From a checkpoint of a small transformer trained on Wikipedia: RMSNorm before each block.
Each number is 128 + 32 x the weight over its row's rms, rounded and kept within 0 to 255. Layers, rows and columns count from 0. Numbers have three digits each. The size before them is the row's rms in percent of the matrix's.

# layer 5 MLP up, 512x128, rms 0.0993, rows 370-377, columns 0-127
106:089114128188124162037149141051136125117133121135151119135153185181135147081153102113119154151160130144146196167158116138115163102107171133125162158151124162148124124087101117147137149080099150125145118153179152108069079162113108130114077056155122117169060123131119139120222098188092056145125120156139147149111158146122172134121171119071163139050143137117074109170108120130132109130129
110:183108137126151110146101151123045137087133122142129084136152080149106149102120142159152135135086120140156171145098109176125145107143126074087142130065125101107140161130117094156142069107115117081135124137097084177091086082081079130176097172070158134045163199120091150106179156185100137113159124108107123146087135106144176190147146181117110135122075070119183085147148144165132087143135
120:140156172151147152106162128145106140126079176159130191143092180146135119143109099113105165137091130143146121147162085137104142160123098136139078181145077191173126069057142104143095142130116146106158216097125107151153175134141116064098127169131192091134168081141130086120144115097121192099119131096165153210157141092124170103144146169128130139121116160172084151093152185126164136101192
116:172131142118187132169133197131092157107155169172128154172080107151166104130118166095078156188163135142171147096144140099172066092097095117124067135113161152171066155087128125131128115107181123098084104144142142121199109139153118093157142193187125144145144110133158094095107143134186087177142079103124122133143103125114144185102126150129089119138151160128085156101104160033105163163142
105:165148085072139147147105184126099153172112197106099101097141102119107130126147134199159134143149095092130106167128156141117126112179124137105123173090179072109117087144140175087111128125125117118114126076081101180113152172089137153113124120091100109217172088161105149135107153158108177156082125186161159111102134144110153049172135179110148120071086167115131118119045129110110093098167
090:115145109089157165075153159151122165154123147131125086117146070175196129088105127085033125148125150151079122149130135110168159151131155072147103143130119147115134108150139150092142093145106107090117222195134176123093141078165173141103078108147153131142090127081113147133142176194112157116151088044105149136122151138119124137095108078168095155115067110134140064103164133120169158137089
090:111104102112124068215191155122159111131129087118182086113146162123091085121095145134145119139096072109123131114095125157102083103136124091121130130140133115156140147155097167167067068106145145145090172139119097122209146145159090130102127102156180079136116189137088156080114150153135141113137175164122084187160087128073138107117128121093166106152100117169175137143133085099164142049052
117:102144109157121099104152171152097107152180050140110161147152144118171162157047095121061169174095127140124176118116170119135151158099120130123122119136085067131121152140096131186115121148130093118139175096091081077071187146142095108078075125071146162100122150147125127156159146125147108062211122161093155129197141127182123090124095118147137099154099148123122127115141099075122160069156
# layer 5 MLP down (transposed), 512x128, rms 0.0253, rows 370-376, columns 0-127
112:043117086146118126110137158140151114129134150095091088134097134095094169082134078184193109106105101138053112128170127113111182130199131108157140129091065133197106126193057125126115146136095087138097110158111085101114134097144191132135088092110132108148131137084108160133158114150146161175091126148109162164163198150141158076180130112097119118154098155163111107138160172169129121180151
112:100126113127084051197158114121094133092137131157138197110163100117134149093164178142114138139185137144121097045129191058127052174090170106137109125187146074089107145108137151144096081116124131119122165172072123106127122170097147150122127161129134174124157148118149158104056155120115155125109090118159148094123110158096142094136137125074067138147124147101141207144139172078126166116150
123:150130076160152106102149154094110220138124151154140145167049137132140140114143108145148127121135066088098106163100148096129168099126182125136146113102219139101106111141096134096148115088136092136111180118093097083087114193115128105117151139126077130086157163163086081133141088110140110112135142096122097121093102129134127118084069069154158144154100056133134075081123179056091090163086
117:130156085122156145118101162156096103150149118173155171144127144123121142150087171102100142132122149069159114127177092069103094143095144134118072169102090126096123083100121109148074086128108162118111141142123065152084147170126156103116044157131094118115176096092095133121088137061182069121170152138091116163185117113147092138160129136173061086172141124129044178107092090112092140154091
101:111102151100069068164140146108166177128094110164153164137137143125148125141133111127068164139112116160047137153119134098073205184129111118106125178167131144155125113134054224146167075053090183111122076140111096089217143141118137099127157140122101095144057133137098143118131121147099115127120136062148102112132073132152098143121171146154145133145098111129157088163129113146157115152118
080:133133129175074117176092093097143111172150140122127130117079118080091105170101147101147062130138035118128115070108132108107152172148163170110152155142170081116153092142089141133086161153182088111124090136062118127139089211137143121163127128179115146150158154135145120100149129077162097130148129156144065101110167134118122157180170162119100132101186156086104149132136183107062175115181
083:148138084166099160189171134178170150134151081088100158124167157125116122144141114165105082107116157152128120180202092141134170091135133164115102113118050099136140081132176129113162141112118159100160116125104216155155152102082103119124117142087170138134158090137113127152117146106114130117119091122152140131116158136137093179127129147142132179034041058177136110069062123135158082110120
# layer 5 MLP gate, 512x128, rms 0.104, rows 371-377, columns 0-127
109:137121132103090096166154143089133165149152150118100143151103154165149166125140177120107158152172156096169089163191161148092056143116173100140095120119112145108139151153092200157142100133163134140129097096133109089146153159147115113116127125093160196123176150097111132172139229126081158108152083125168113089174175069124114071120068091095111146121161122099160157101142196077093150153081
121:109153154081182109147171167133068140123158163132109099141139122121140127188141134113105115131100083066145082140181173135160077177130082075129157110145167150171088162049107139138155101034110104115134130112119087146160119125099113153137109140148154160163144136085181217104133155119105190150159150114163134145073162124121179067102131146148085179091095099132092106140129088104108142150139
116:077124103136132131145136113138156156136148116178092102135170150134122185124155109130093121159177135122165050200162096060082121144165152114183097113077103157179099222035124110167118108070113129150167089162159172148144142116077102133136122152163136160113121116156183184071154097112157123145120114142136158082118145133136142160145140136130099168129132069143135149148057099141125151103165
103:099120149128144119204098118111142133106142071125142087139110102152167141103088176154079084124151097135087138131138136121167112007154180108133107139114146048130140084112146117148145123133111151157182114129105129137172124123083106101123120165128127196105100062084108095176122077115115090121142108125114098222152164128062176115122085163100071101117108106092097149135169129117130180157136
082:147077135069170086156102148108126108100111101141078202178123142177127119147160120092184143115125124102129161113153132120091132157105123193114171110148093119078157126169151095104154089080092098117148099098077157129159116187112166098120118099089095120085185096131126087106081090136104067116134151187109124118106070130091059146171182152157101110114134090075114183122083123120076155100140
080:124135130170178107133128141142134162102115099110182155125140147159106064115164111144152126155087121174141137147149111162108069122170158160137099126128141098162129098095143117139093113104098173164087150071103242194137194136093171148121175179151113108097081228106097159142071147125122113072100157155106108132140150111167140148139111146106119152081048102111120129169096121108110081123127
133:116110115156141105176124102087090043191152159152125112104113077076118132150152111117110127137108162195155170169153193167117085085133128134164118103041115116085121162149065196101131142127137136108203101133096140142121127120149163075095128132155160168145058169072141116104142148165178112127126165141137140165154164112107079121160149156089112114102098173135132116156149141096151195096128